Weights of a small GPT-style language model, trained from scratch on English Wikipedia.
Size: 12 layers, width 128, 2 heads of 64, MLP 512 xIELU, 2.54M parameters.
Architecture: no biases in attention or MLP, tied embeddings, value residuals, capped logits.
Training: a variant of Adam for these matrices, 6675 steps.
Each number is 500 + 40 x the weight over its row's rms, rounded and kept within 0 to 999. Layers, rows and columns count from 0. Numbers have three digits each. The size before them is the row's rms in percent of the matrix's.

# down: layer 9 MLP down (transposed), 512x128, rms 0.0389, rows 251-303, columns 0-127
# up: layer 9 MLP up, 512x128, rms 0.0689, rows 252-303, columns 0-127
down251 094:511597549544511516474551500505426515548476502579461453534525535480519448543505482549497527491482486501432526529519469483539425534502576510457484476491547455498424584482507524547484476408485557445461526508484579438502475505533587485574462508511486420512528503534548436524436481473535523513582473548498490543523533479475553481533455491494494478510558423541542471453501520500449501446524
up252 101:503505506460468527512533498451534504501463405522534535517598602456474586506469479540426517524518566555519475422505471492530488468551446463517534534456442406554513470547503536478473530543418512529495558484525453559505545523474456514562478495515470484497501489499544495449500474442509466551539466423488551460484416474482512514436559479515498509567490529551513532506456551477527548541519
down252 096:466537469463510452472531530474506579515491593479496513456435430494509489544556474427481476497537516428515523506535487467514593505438492510502497556444482489453554557459528476474509471377508490529557497538523488489528494449449489483427561473553526492481587471451596509468518433433518468496408473500516541477511433471473523486520481516507474465497503506476540521470481436517558486505429
up253 111:486478472522547444531531527530447581453482477519524508417477490476459419524464473593417547512503556549417515481463429478452567454467443611540502511509509485523554456536541501517426443536449531536486511461480495545447541491490482486459547463496462502535473507526504552550468449514509548471487412551559525442536482519479479524475548491497498501449487459461498472475451458512459454537484
down253 107:498501518434533518511455492492607498495449578500506500576547510447500469436494470479476471501517474479503500482570556480549518509492445474494440536491486523506482478554565500540486472537512539391514489481538481508426514520516481515592462412604452473467550543465523477469482487513583457502487479532463512529482501579495541517542508474550497483415454452437416502560519468501476525446526
up254 094:490500529455511495443508532494466529512544517486513450505568496476512445464601499525542534453461496481555484474508503515460489496468446583469494453464509516523453472477472562496498481544482545512508487484479458503533532565558570475515487496490484484468428568477518593490565427425559510550544475558518466429502502495448596570465519404491517467470523434499501515470558419440450512465471
down254 092:570431561454505474459518476518484506470522522563480515529478462468524538576512552559417508539476478539520458491470515583529546475548455516604515490546515562535523545509479445444471517471454487519446521486438520525416534560544506452485406523489546535491563543543604469567509565487492575510518505491537497492500499547513485498496490507471506504488537566491538450557473549538540489543509
up255 097:457513476494530502479471507500465518546542458471462448489455568536465396511475465455500530449455457484466461462513541551513509424506497521518504502482481449600558543521526444500498441528491623477500465576416494501505513523554466519567515549541547461512517569505470511454504542521480477522542503530531536540526534531544555487462538510496530538510542454397478518514436513400512478555474
down255 100:558477509477485425544514468505492531447515565459496536479468480481562487534518440466492432522448541405491510504460426527511584489527476550515551556465530564513452506540559467465514497519518523498535489469550478515516559469411429499515518473502498515470513485500512619489483450493465482503493483449474549410482515504411505559563587527494492390506526535516531579519480509510509489518502
up256 103:447474467499532516535477489471536468519447531506533497476534516512492462486563405587491570534569528470523464502551467453482414554551510487506495450547494501459522493556517473550457434540537456579475563539508470501404538476559475528487545466485553570472487458549469438505443508505477498525522539518504466516577480472418573479529515492507528527564481496511464511489563494413486511576524
down256 111:531463485528519524537517503492524513492475516562536521471535477484481499466493493512420509519496513487624534545439553453499415521554531502591464450398521513445498509496495453473477483507493555509515448448461578490434491451431499537557500506455535452516523526558541513489467461529516503459461497557453418476454461557523446533525531524494497426475447607546552459540502513527523512455491
up257 108:556491474539480471497493446533425488529524521468436464450561515472465500435525525519422468506510467517483515443540470469571521472506476539501479469443424401422513413553525431478466538463492470516479490477477519550502543578497496500440548471543554523480460490550580554512453563434470497481523503549534509434493491527472543511491588481471550492556459521546546536514492566462527481464478
down257 105:476402521477521556446537528496487510554548477474445474526570444511508433457539496551459473523537514500495523566531511497598494549494467511525537424456481414414440470502510500490502528440433561465531483492486496469505436484560428482481414542482476470521543536501473472478465503502539555523481509464508436537473537562433522540497531470493471484506480548502511553407460484514490557496581
up258 109:466525522458538589554576511452487534473458551523492478518460431554492538499487423481485496522524520451506459473491423490494543540524485513489509557527494491610539463553463547485535465462460446468537462450472477537485451570540475527468446487474520560439412541546490459542458491513515467504534494533426530455491570529471489579524499537578508467500482513484479475501521575480431549556448
down258 119:514538512563486556487514524540522478488534464511495491563511556501499540496489548449514488440525496536449491457527568436516481534416539485503470494535476473529531403506434534493524468507470486505471487526524537546459515578454460481506452539607566513516407522502486524555458539511501514530556525474441465481535507478569600521550550440515540476564471440480437444467464575483458519489553
up259 098:538494481487490540432474455515507589452487542470521448440549509504499536546508523438506523476540536494455467531509574462481566477467573503499499552440520489531519562506570558489470430515430516515491540453489527499460528448490556491526433531430474450507476519545504572504471505579538502450526470536479520529568465443483567499516500510531476487555440476524508476539418439587448466515425
down259 098:433507486481473545481571428481501555471435527489481441450508515516520600548469484500496537442503566493504409464419501558486555457533451477461512539468476506461537528505454494463495447497456560450471432529492433474457501504528577456507506514502547507564467546448520490524506470481460507496526542614544461498499555480531516505467492447440537574539455524509568497501511544498498526463428
up260 104:478500571470533572530485496518430484424509472587481462524533472523536514441527456568461495553498543494520440539596507546513543462561471504533526456469453549447465576474512459478474458504519577492467505482551501515535517481479516496530505517477422549522494556484550448501478395478435461540489504532513505465478530471433457529479537501556583495507552500457495559502509542586489514433526
down260 100:457465535560543521527456509525424444545491545491488496539498517501466510477521535491523526537417514439450503447575425551555521469445522459473470524461454484476531440514509525477534478511546516508446470502514478538520491520452451502504453483434495520508529562540475540517540549441439468464534576473491494555470478509511539507421536409526485474557569491535421513557557571488561436450445
up261 094:479558508470383476501541547446493498574532540491444555526485527477459440550535477532501488548522452442526461486457439482487530494486478449506476498523500528498553481476484413520560471564473491583496516480491503584547566483504521517487479469544451437435519531452512485573523505485476518459557504487450405529467496510444573518553477520523509470527512505510549504489449515440485420586554
down261 098:540550480538593493522533469490498451501501500474511477506503473458493514592524515504480434573564472531473588492557535405495441503499564489460474481459555522480418463506564544460461478490526504434461545510503483471489446533508483488566532548536466542481441512577477444511532470558517519532459530608508583537553497544475508485487500450492455511487592523456511489507520475427480494534527
up262 104:460488445512503525505453459493551535479485512490557502471477550522532414463458435494558522496482560605552507511504446509437554449442508546480529540487515504468542484499483461482458501469415462545527462455504506478505505559486489549498419585480459521539532504496436438501504547526484508464552601534471424514472480473520499504526616502495534491536472586475530469497516477482435555549462
down262 107:502577478526520463474557456516552505544503446548569511502435500501531569487562509486514474538487556539505490518436464508514524529427519528548550516387514486423485529556431482511575566557567521524524522512462541510509510509554492525514466452384475470558483469472459490594424476528449469511490463482502514493573480536529503500519540485525430510488488453478469445536446517536470462529498
up263 093:502552535432490457505476548579535500530495429527601473484492507446534465488534531447514531530573489508465493532539472466569445518511529441551521493531513493489459459517515495524485551470493464492412519429496553470525565502471459526476491461500524430594468476510522387529534587511456463466483487420461495538467482461483529542509492508500444461491534507558487591511402495496479460486505
down263 087:526525456539530552476523506536430473506452495507468483473483522438479524451524476508484528532498458542456533482429504483491539479485557546553569498412548439560543563520488484465549437466580486563527512548499530535494497505612540506547486547480465500515472512560422471503491478479506554547503462525536470526540517526472650507492559475519543456469530574547537490501453548489494442484499
up264 094:558454511498528485535515524459476482511502557492455516417501507515524515513504432567485554466469502549447489478523519508577557533471487516553502463485402505512518471466499433523570484530471537502594552527536560575551500593505537475508489494445469477523478480525513483501474489453548460477562441551464516472502523567471535483475460427589526469447581534525489465479466536523519511586421
down264 094:542522479526466554500470553428442573528510467473494455522528443489517560467485522477465495553551488517483471448422466500513477484507581479499504528514590478490478454481474518498503467494484503404496461459503490443387465471534459467473514502420469518453460545510483476559480512555550490556419543448516499463540527447476532495455508489531504440437465550365503495456477518536542506543487
up265 100:447552521491540488575548521494511521534576500551480490505462557506600468496514527513544541464446532538433514489502499461476505515552533519476480476545524522578540491569531483477493532486528503523482492531411471449458483501446531478564438472520509488558512513527513520558561474473470544515456488493565462443587606516459496457556541479522440435465484459530488563500425484529557446448546
down265 100:528465494465491536513509529509470431493385524498479545471544446618513485479429476487515543505465478522513459528483586519446551532481585526445522560514525496530484528478416473492582518534570515563508504470500467541487396457496532472449552477543521479541487485509556512481492504528533498456502545473458533549480525510531465572518473597547480440499497472446501500462555500430532495526530
up266 105:476559535494503486481508537457528473532535464509501550434506492533530538483509555532520437527470492508588451475551560555492499512513508531488547468559492566506448455558539511513476474465509571531521452527556456506482554561514547508448465479573427452499518457536412511544495548474449533514531545533456458534599551437513563485442495470481543444446446518560542464480526481426461469519528
down266 104:575521504492393373418461456523465496486479509499474498541518489505532572528532476515541480514470528507550447603508509489514475523595505407465472449449502466441442469525505515526504475540526469516457507469466469506548465500530539496482511556521505428498512468512537455520525471591582513435558523550500475530498436461482504553516561465451550533484451541486473475473514477500494496544449
up267 100:508471454482483517555541421531449563528485532514554449520534499459443534508569440572522499532484552512423576587559554475483513515473498568467495494462486506458425493514511557511493508525483507537482562482540460433511553533443531470585501416483481537508468474527524480516501565542495541535503501509469455518554488489445573534537501506470535514514533504517476575580438493562585497493526
down267 092:479565473525458514536467507503463509523553470418468511451457498559508508499513475515498601577470554498532497523505505493554467462528449470499508537500565516438536485543532491514396376502410521425486478522426474433497550516469517451474480542516470509562501528462536495495529506480423392436563450492512544481483490461486528531495560498493512530444484519495560496462509485526463513538449
up268 098:533560559502552491510512462531498468480527531488486493498500505499548512503576504469500584533544497458474493564565514566479491473463522533476539500539472558490530535543556577441432538587462456515465525494457507437489512492496506392547479506497459503538485504534517542495534573538423544514560526608528485488579530506433533465487510472546576521498508502475543441557494518503568574529531
down268 098:528558447496486522462480523518530484515468538436413564454471521512497581506587523483509504520536459454468507481528492451461547445520496558574453513479508571496495514529561558426505490454502553523488462541512468455465521528509520531542517490511472515532481522493484538526453512576468491482490473478477562523484491536484617531498443523525494512508391437456589449466536524451521404534440
up269 101:496436430543454508502553529515497498436580528477588476492471515515483536452440560499488471479565505458515489482440452473490530562549526549531528513499500492482542552495454507507555571509464550512561470455518472546453543456562444424473557505540510452495426509532465455540551422511466587476495497483457531491545494490499497543475454536458554453498517535549568528468460517514426548480437
down269 098:485538489481514472430445482468435523495477545557519517492488419487524515473514482510605527507545538548460627466580542436487480462394487473519457514459546444491438489576491503480472514497517480558510548475497492476466513448510427557514521474496503550503541495460496479423506486442590459422542507511481427479514519458579490541530498513537502498439494518495474497506504510469526431452474
up270 098:520568415549470456526548508511519552472512477493526477422529488561500457483496487445581560425530471570445503472458540484537512429410451540462500448536533546540412528535532485463597546445547471533486445473476520473522494549480522552527496546521531514485459528473481532570514419531499530557530471469486417492521528514524502479465482471517548478469468476523510503445484458503426471532466
down270 099:462552430545475532519508511516477533497461488557507493571540431548443530443503504419477448470530440465508483538608511519462524487477500495499539469577521508503388553554505489526492506389498550524539478495511508560424495463502467501473463535453489487529541458519533593535450532540423452546526486494512473500535446466535500465500461493531437456464521534565534533496491515453532438472490
up271 093:516540498505489538534451485441546572491497470498573552514465450451533576533522525542550437528465553479506475494535487507603571488486440519531488468492461499468548511507545452448484452465445512516547557528526508523504467493463514430515485480553522506516561445558551439533478542470541434506523490553512517481546433442458455522502533552551509498548510497492498578456441511585483465605483
down271 089:493572510534446484540477464485490481492509552497501469503489466496538443487482494508450485493517520497471525503431561567531540500537504494407534539510532449500572544473485477434450483452536606485455504464453423451475464489448536558485496542545477458486506452432576411473501500522506459530428546498487489482493507471489516476546536465460419490428541531417507470438460481462560441550443
up272 096:463498466530482549463490545494454494491561510505546511485555568581483535457488474464542552551546549513433509485453521418470476449567492490501587477486601448532558451513460481452524463481530499556506520514469471495451443505546530599399506481491502512483519505506459508590444454441475482546523559516543532453565469515496516473477451481499527452531548471504476548464504503445458562511508
down272 102:517516504452550594476594487534491511467493553502478502558448544546563464515490546498525588449506496520486473448508531501462499488547518578530461465511461486436557512449473527481562481544546505517509469548470446554522527555542421472425504548559506455468499482530475506524505474549494481421501528512503532437419489533502477518478484510527455528469485482559525422607577449549458503522485
up273 096:487498482510532558564559542565532510529522471549575503448568498507477443523488554467435472499494505510393597455549450512455514495528532458499486492544482515524557539513443521451575482523432460441505506512497493482465536534561503524527555513445493472480430468480463510540486455471455501578539513503455476435514575553447492501413463460449482500398508518492495492566479507461486535509525
down273 097:507460520464530517431541467544542528526507603511490499450426509501554541423510564528488528542500499532547405502428515514523523523407545450481526492546498494537568573521508513515507517482589495461531392493517527480508477463500545586516495456497488544514439509526473490490455512539511569494437466569575506495491541498503483487525519518531519407557452504501460444475499485538520513557550
up274 098:497480532513514462525483478530474528532450544445516519487451510505508417562490457578427453498467450513575516498484526540438461422545458535449495493507483533514540478575467533495521465479474589477487480541602476506448468556462520461566513540452517482533465513477518516464494451571473539502535564569498456466532460523504557468488461462538569509464449412532570512467467463493520487461570
down274 103:464488499511524504416469464541495550537508522582480505435498545495475514514423515480540531451565508574499571534536558573467505477541501534481502473540585490561464456459519487563488493477535497446523514422520492502494550444514471501516475477516455462537580475526468551470558510427494525554484484530506515537489503494519485438570480569520474560528553565589453525522436491467556500576550
up275 097:494538493455498467486511495528505426534527477526492417509480521479503549454452496533447558549562567472451556572518447560533442485549500556500528463541466509524475425473548472441514438455464543554501547490432572516506512531540421458502496529537483563520471502465529506545527453409448511528508483519514509477467468500423488475467437486603460535500547483452557475463479467443549489483465
down275 098:533546462541577444531488493531471442587461564455502514515567522474522516477490527463456443433510497557573527490451496539485455475495473536494473509558476545472509529456601548508548508488504505451528445467484466523440569494532496452575532465442565483426499462565485501505534456472480486493487482542535543517526554445511461480565510442544435495548500507441539522508571567532448500549488
up276 112:522482544520571516502498498502478544531509435471524489505463486514486466505576468516565525465501514502399569533461497542488512567541527545458475451453444494478408525594588450490491542561528451488488508458526570483451488541554480526528500539505480467469508464508527420544605514565545529550510546519478526480498587505468516558562562497515522553552481532523460538498490548482453502523541
down276 105:485464497551525511436518564486476464537527578533526541570509392491500482547532549514542491521443582496512550520462568492444520510554507494553467518524534465478468535499524517489463499544474492565487502512448463478479491425517541467440488488487462446499540501424508517553561515511527471508482548510465490424495548562538478452484569559574443533480555389492500592526494542514485465456489
up277 093:441490457508544473535539547443451530585537456577520482508507567488531536574525434557519579449491571550528483540535492525473491440447523489558492444470507495439429478548465514490476465467459563507548475488608496509511478529501446540526527521508457526477468472525542470560486563470511536527469463501456483410537426517550514533537534526452516449469453491466534541537434499513523477467509
down277 089:446540570546532514552479437505536554509528515449458527531545502575513565537528476517457454522562534450389459527492438471504519465544532502484516477546480511482477502428468497551520494436448525545504523455497558505474464540477480488429537424553449539507505461443582534557512487533442456524449514489468573496497444495498504491505493502598468526509438494533553507522492545474436527454563
up278 094:445471494525520456528497493503491513477495548516535519460597527564574540516504552561503444496539489445509594486473524411521520477526537497528516440476570480499534499487524402510455473561517528543445545575519469554459484553477516553470536528546542543496451504492513543489497476554486438497507551564421487443464509560511464458544501430519535588489463537489497555473494515414508477498538
down278 092:419513557438525466459419469517422474466510508516559470455550400546498439495475528548542531435504515529503511527525515499538523451459436498464503552497464462547538423424473583440469510494496506504456441489505469469568446455508507466470516566529568459519466483501503511444530475583447520505508498549499460559493455557518556421560493445508551475487504495495524485550508481537506521459471
up279 104:478534447503463466430479519568481511507433414513485581456466500474478474477567500524537462440429428493559547469554449475435481486500468487509484545452551554509538537466538465521430525574518547545459527489558492571500506454540548539535507556510489542460521439526437509532558553525518474484520390507453527476508527478519521469553497514449520517469492464417522520482439453459492494507473
down279 114:477524559482473477529470467514430497493553551516487553538504495517460479603538450548471552464444477486474537480460490482575488576382508552533551466485578484502593423478530463510462491518487481541495583475481527520496500542439491435491443547519484453462573455522478498522455493493484463434525487554582497493481502529488494488498453478494524487494454479442476509493493429410447483477551
up280 093:500573509439507467550407493575472521535466482506577468445509522504516503431472461513517476482545535539426509468468501482444497450530530537473457506453534448422515533465503440395408500528538459553494498509513499514528526571510513528512455462524527583511477438544555477466487517481444531504499503484454460443564510445488513511477482492537512510604498579538535516448517462509508451434527
down280 094:455488505520466515460483547492510507487504448486480464466403485530492451542556423544478459505530569497497542554489541517493479473485421458561551444479529461517498525540514525471448518526451527489579525498486389575437575469470538514541481495506559474523483575434514481503506435517511458515459546519513476466473551476544472547545508449529525467407513505531562554577489563543520480507440
up281 099:505549494500517594466456483558519620416486478453506483505457518555500492530497425488441509445558492595471498487531452536513489448534539469527450526492460536501502464530544469512477547466488516578483467482573565536531573519539471483503430543483505490431457519489543506543462503541465526536477578432457525499550523553475447500510498534457488516496522468508493531472371492492495460524477
down281 094:497520569473494519466541534495504515482469502469472502446541520458448505491544542529477585527505483415564437470554521501530466471468431525551499485510554481469516561511479578504523510492535570547452524508495386560524467527538513455510473480544422512556571523569460508581493457522483556481488474521548440573538490552553535457467597462561527503416510491484506475491526525536503504489506
up282 099:462513473530600538469449550473468492547489569544452457526474512491484500531523491498549484537559552569457470461503521529465481462491516501511599557526575522579465537476474495429435462493465489482521500468563468442493467507535527562543501464575462431531513468518565507563511535497506505565556495487514429543498536547500513486435524456441562575480469490544515529554466516468492510436555
down282 097:495523474509449619547455459491473485400509452470512510515511549528522526549495543579464550463467491446538516491506470541464519564447491517455532558497501557471512599420508485582449469527498492530487533492443530570517537475461514489474436504502482492476514588428500504427513466455525533527512488503459539483440444508558561555477505424540478486455463511483520506511549544487485498572471
up283 097:509456556492531544503516521473498502574530476489504483447447547545512471473458493470525404493571461553520539383472517451489529546558534480510489451544547465521548518493535473517484591511479521503537493425515489526449537481506504556472543516463543521579548525499412504510458532547454553437521440478526452498525450522513537571482514472464477506549445560440465598428506494528526514493491
down283 108:495500559497591509523425523527571482469433472523512526579496537510508549525462516489511436481436509537501550492484556444495481442508504475479550515465484520485513465490553575516499412499523454527475543475545440499530502555475588488446518507541509475442583503464543509562441480535468454490522451525490547536592494488493481508476481475511552507501524403406428475461559498552481448524476
up284 102:475492492527550437540491455518514480493506543538492450505479518459521479398524467486469464440444476544458433521522520553490488493487470481511544521541470547509459554519464516425528504497519475482545547461444507513474524586503435498481548485462558467465524484532510494599441470432448443451516470482519552471491549531437505513589560451581427451444446439493475441471540461498453543525516
down284 091:456466447416453485465445465482485472502535418468487518450571460459507473537518506529447500508558492487419474524466457490577512503525521534458447488529577503564436449503558487562511541499483539522484468489514599507465465492473506479509543564477486496505417469483515552479509512467517519458448487430433458446548501531460416514515446516556545470529443551503603495506471541498473467510543
up285 101:508552467539503443466523452512513489539482479504491533444471591559509443480535430512552457495512539514483476491464486538486495568467475506535495512409563521463486512499540501444510470503483561524545549526488477431471474490453500536569434439538462483451460545465477500564529493445513509507468466520527462410586515529482588454488439460547511474589553468505517505553395461511494487551467
down285 100:508491497438513462473428462452481485528487420502480580412489508571485451507474491540496510443506501593500511562524502519448539530408538461515393533506479521521471532510461485533452504475520488555534463436492519470529487534521469448510530443468480484508577544492501502520512478517480530551476467504487475545570528558558537516515569500458493501547505521487477461526526375535398533562477
up286 099:500504614482524484495507571466489477509481520515559506539484524532472516477500539520508459534472465494541596528506465518533424488563443506544485502490534510491517443549574535456486536595393544452462479491552571504526496446483479470514476440498494471513514504511502506514446387426467461468560439517475469543474540487523562503576524541558454523491490471442476478513566542507437478533483
down286 094:491518526468450521476515486447544474465454506501509456502493448593455485462472483508426533433533483564500514529547550430538463514516549475480509543581501520497456505508512498529489491461543565510512520433452486468479467441495500463492459514557546602463473443520519445447547525525436535501559505415556498521559552473529447485465512479385490520478402471507479461423497560478533505497503
up287 102:504443530609506579539515524464513464527548463524512511459468548455527549490509378570532539502477484509507518493471467437538581542498466529512456530495514501505559475455486418515493498482463566487527487532495557485506529573508580472489472504527526467553474490542535480541450537515453437434506465525537482447465573473604477467552489469546515476531502476496505579482491465468426443499520
down287 101:512503520526453492562396477527520471500514544498479507557432518502450527530534437451516508524535525516537430552499501377544535461482495491503477571535450509504564492471454542494477401536466535495519462438477544563465455489514466583494483539539514601514542478481492499458456527493599497554502509487499517478489499531481547504545528443526542485478542467454480436459592485451520486492447
up288 096:507503457508525532482515494519417540545471490560562469461547558539489527493457538537518565522579590454503509500509445453454499543541568523526403596469514493486560523485442459520527492550455516545509463431491517449433455518465554465415540548516565474457442520468509481467518477539449509452546449496476483493520495513467518548560519473513542476588492477517501440456540477506484541484537
down288 100:518467432546481463502497553519568529424467523524533498438525452531538454475497554465551454551508573552447492468499484467579463493503573503473458364508615454543513532504482488536502514507526480469538443509550472538462464429469493455539498551528478433499502552472549536480468487562552547565477524456554501465567517555498512524481505503493537537481557465487515461501464550485522476525476
up289 103:445522456466564548541494424555492545469478582495526491491527474453457496533481557476558525549466493521428469536530453455489433460588504572511550410460522476500427528601499489500539516475451437467510490501553550438452465510542490478466523513566505513490526543501559469516510508483475470441514568477544503467472516482485459573482556523497526498588478574517454487521458467487510529530452
down289 107:534483506541450499471470548515504527524494398423404507531534465478476571487485529502539461495495415585509463527467530515472464418513511594468521507481566496511550528505517524467438499525496530556488485560523538514486589494401556484520466476485557421472486494497422437502517542530468519523548547490540572553477487496465457516460518516436469556509502550551523505447548526489468527503485
up290 101:464511502485531465512534544479512538511540431493546446549524523442503505486455448565531466463578484411521479529548475445483457423520454505470515466419494498532502538502464467522509525561495451497485570467558519476528474491533457427488546552614519463543497476465504454466619546441503453526493502520479528511525466488484481543438464430518465567452496496426574511529498525444515507478514
down290 099:487478523481512414514445507504483527494475514527466495476520518490523525569485493436488504557550498460458509461484551517571414380542503538521473445507488461492539498423458564486547498503512467465457413476532476503491524451447522560459448436410509543526567539528521454457481485431480477522466544562501446521495494488477505577555601458530532512440468443487495441514519478478502535541502
up291 094:500512501481490477476481546460547469488575512509543514499454570531574482473468500584513441489485495520423472457557499491506518481461494542533526534465555540462442441572485469428541482519566511531537491482524532475516483460421534479522533526460476475440523601463442496471571542543511524497504567500485523467573498477460432541495415505542469578562459582453479536499543539482492506555526
down291 095:490594544503485461507460493580430453499502527553471487560458449535517432444590517502499496537530445452540412506449514513516421496476439585473516524474514527530529467482484499511557494474582498584532506464516494538525484480552501528437492534469440489550538440480468496480472508469502447586484519483492496546531497491464489574509449506491540523483465487447517417519567486550445480570529
up292 104:508482554457452564511525581446522470483517487446543442459487527579544444539567482543570463505454480482463577500465497438486468498542539535484511503543506520558511531484553524451560472541522448529478466452509433445487512516543563466565477532516517486465425542466434483494498485577435518483555504461450494555539454506509513459515469508520514432410453558483569530487483546491453547505483
down292 100:520545474558527453520449474505512446517429385540507468553465539473530508533467481534475496494421500481445496467485479507518544529485471518417553475519575518536494474527547531482507502478479544523527573547493461481520501555521504460539453467409416558413535462505538398474499475452461515501448465578501486494538497532451426483491566515466550489536486500479509504447501454556420517473508
up293 105:542528570556504495541498532451472480538524470519500567415496499493477393476547466516583533536488484531484493460425458494483460513443530460542511573485563460552484528529429451524481463492550488556538506429582545529504536519527510427529511468469549517551508550529478519527540485618485476478514557474540516502479502514551454527436525458548494522432507464558553465486451492528452479473509
down293 106:530486415479479526480466441507450502550485498482518481475540513526448456578400534539496555494523515534488500502539542477427482396475507512448475489567501570507463514511487533464473462385471489532526488498459471420494502499443480539547465476504515540481520514459569509550474447481499483410491517551501549432566391478534524506512542496458518465587530562492503543464493546508475532492485
up294 099:578436586469441571460503543461501561455449539496485546497521472489513520531553526512550450437528460520490448491493543515459466462561458481506432465473568374502535561446439507491473519463523500516492498412506492433532514452516502513506509485460483558484478523490504448556463580479544471485522501503502430432506547564502477466508558470499495505518490458518587467441492571492494519543501
down294 097:433468495494581508520468559484544485527558514451512484494502518408478513461468448508495473487450462467516480503503454499506508549473497413430505543500448513466460498509478533522548589569444566523503469488440556487490587447481526458463476503487496495545487515515528450541559548506463461462369472453556463540550527473481586509503449496543474491515465548574481486482556468506502580519529
up295 105:543506463502555466491480591520545504541461473492549484462482500483518520507540477478465472517515465514551445440520512515555463437520436492474569535463547553578495501462471525497466410483505501460487495521549546568540485514469523483525527539568490497427451570517435480488460503541397488573466554555548492464507523448563557548479561487490556501515523460471558527533478552456425529542449
down295 116:604498464504466550476485467516476490496507537495498496454452573531535536514382507494517523457459571491506418473468506516492531534453573522490475541441469482589472470448528533579515474485527494516536438493541437533462517530453497498499582400476502511445505530464500507497509484530495449491571516548511496490545579516505520501442550485513494537515539458570464502596475508492452443441550
up296 105:483541480510452561460466474554421561536470488469500505489492513579492524442469508470530513505496476513527537529483525472490484543572467484498445495472470444492508490462505460513551499586545531472543483474429519470555426517544534540484467421454523447524442520497539556543530568438515533461533540527516534357543448506531565460579520481471531478464518484427490457447497482502424494522467
down296 103:463412542509558512535489452489465445541469576535472564455516551518526465491542524503501485513462505473476481476416594501566502505529489507487460443446521483516525520498514446467507556538436563452453536540464508541489464514493513539524609452510489525498497495576475487543548568538500468522495441467550488427407474494511499476541386516502540499424472507528539457542499470452501498552522
up297 092:495445584485486544549528472457517438523530576424516550494428513462573504452500489456523466451501463469520501465539484515607477506481520588537462465511504516524501485467600525521519449543442504512546497445568557481507507556508503476551520451470479493446477485449485464512542509525519482413571454531479422470520480452499445600492532441534533488479552484542522535497465554483502528476507
down297 092:509468483550492532489512517564443493481521584519564493524434460514491496528560465548436446493530536471509536492478486503522499440485520518442506473453540485533497448482500502490498488554522551408530468515481578518516401556553511473485503469494477573515482481450496524450559510527513463563546495438568466535493504545516506494436553545570386433474488526417520485551464510593515494515544
up298 091:460462522593446564499502496432493561502501523488466536431496462495517504440517543550497502540481481510530489537529564494505574541501540476488546499533504550416489529514514503485436431534487558498570543563542504529523562434543536486552514531474431436550472470471586526493447521539485509488565438524535432523557488520562466500450538557532548492513557481472535524515539512482522419447544
down298 091:514454544532512511542469463536469542407521480483513471531533582515534543546508433441514468471532583450430504478470585476449579457514521511457558566481508512459501522482486508510483463548526456452407452464501508498488528515501511534498541500606462519491485512410468520507458538410531544505377548562449492482469510523511525494574459462517495511509504508489504530507482527533505453462541
up299 097:538529515552491554452459514555528552478482388529451480490547532474466444514510463423499509559432527495496488421506511480601423478441445470470516510453500473499473430509466438562583539490445526483509558514486464539497507440478487498490480540546538465439523463494505529576517465510538537505518516505546454472495575449522531487499470476462479489518548505474526496566550486487392444537469
down299 100:541450466514535492510425492522526521583564451552491534500600523516557493473531536518488445487493496494502479456493484482569531483508524558471540542477518510510545575463535471469425521561576511505465503488575469460435514503411524533533558440466550451464490476514532480581465447549519533463543525433498509569467570522459505502565441453444480508556499455513496530518430516495541490499545
up300 113:541514503507554502454489555502559526579506561490612482500487514529549467516493472490454519568585445528514529440523498558570510524513472543396511515571531519479576468510452524441466473505458506481519540533545502556510511512470467540532508520475524535566481451520470449523511496460504489467501480557489527417461555470526481512436519467545552515592434482437535502543442503432535529463475
down300 109:462465521582521540527517518475516559434499581623574509530486508510531506495527515553482565539515519533409460435468475514454465511524454572488542515523519514502494496487420469503463576547499501520520565492469534509488554524521554521499544508499533476486464458528500471540447499498487533511519484460486529449561533545518486579444523476497530504471419567411425456449467533542458446496545
up301 098:544539461576515489494484549452465463555473512599502478567411542547521510504525457535510492505510443519564458439485555459466472528497500570530538464547481521483498522460451416507545494583470507516485471468484583454547519546501428444529572492569438462495489442520530483483492510528513548527566495497541452543495520464467585519457561527462565472498502463472481476536512527439467551487490
down301 097:472523503463445519457492410498470533457505444512506505451495483575531520439551492496510522578513564554471443504504509456530444464519474450492474581483499475456564549549536498434484489477451462543504483488520495493432469465454433522478504482545459528578500481498503503518552537473416547390472443474441544433456540441484491453549523461520481502582440476562502505445532462483507471462508
up302 105:534531521468461470527503549510507485534430532530484480523503558530480529475544480496500498573476477514526532451566474403492538520522521508512448477456567536544435444465543438481425533562477461458576501468428534601541535535537497473536540476527432520473532442535554418489571443517433469449485477488469478532525544538451550521524536472559510497453502509451458504419458534494486507479521
down302 099:481533515501510508531517623512553529564510484524486514491476510532519547577511493499500500523465472603535477455512508548482471477515558471502538533401517507477533518548472514444563517502505613580446537493503463481450507544478469433536502557493511519476442547550476498505508539591455515507526554434542473474474551503582446487482510562454453521461533487488477498446482550476516479590455
up303 095:493547476537487509459460549505517545476460492562520451509466434461511492449475491551426522552468548488502535522577397466484497452526475500534498504535562474444527509493576434477564494503459421493536471536453519407533509539517472461476452491485428482447418550487425520480528479486480508520567488458425458583418527496457509553483494462500540509443557447484470491479488534535520490503534
down303 102:506531523482416495504510522506440500479458588571465457510543489592480458462505411397542500510427459500560467571542556483503482514513468504467516533509535507510536454409546555551494487495519503498495519446513519499480450517497518473499531506451465462557487465542501588557431515529434519536489450501538494487460584461508478479548495468475622517474529508448539514485541543552475488499492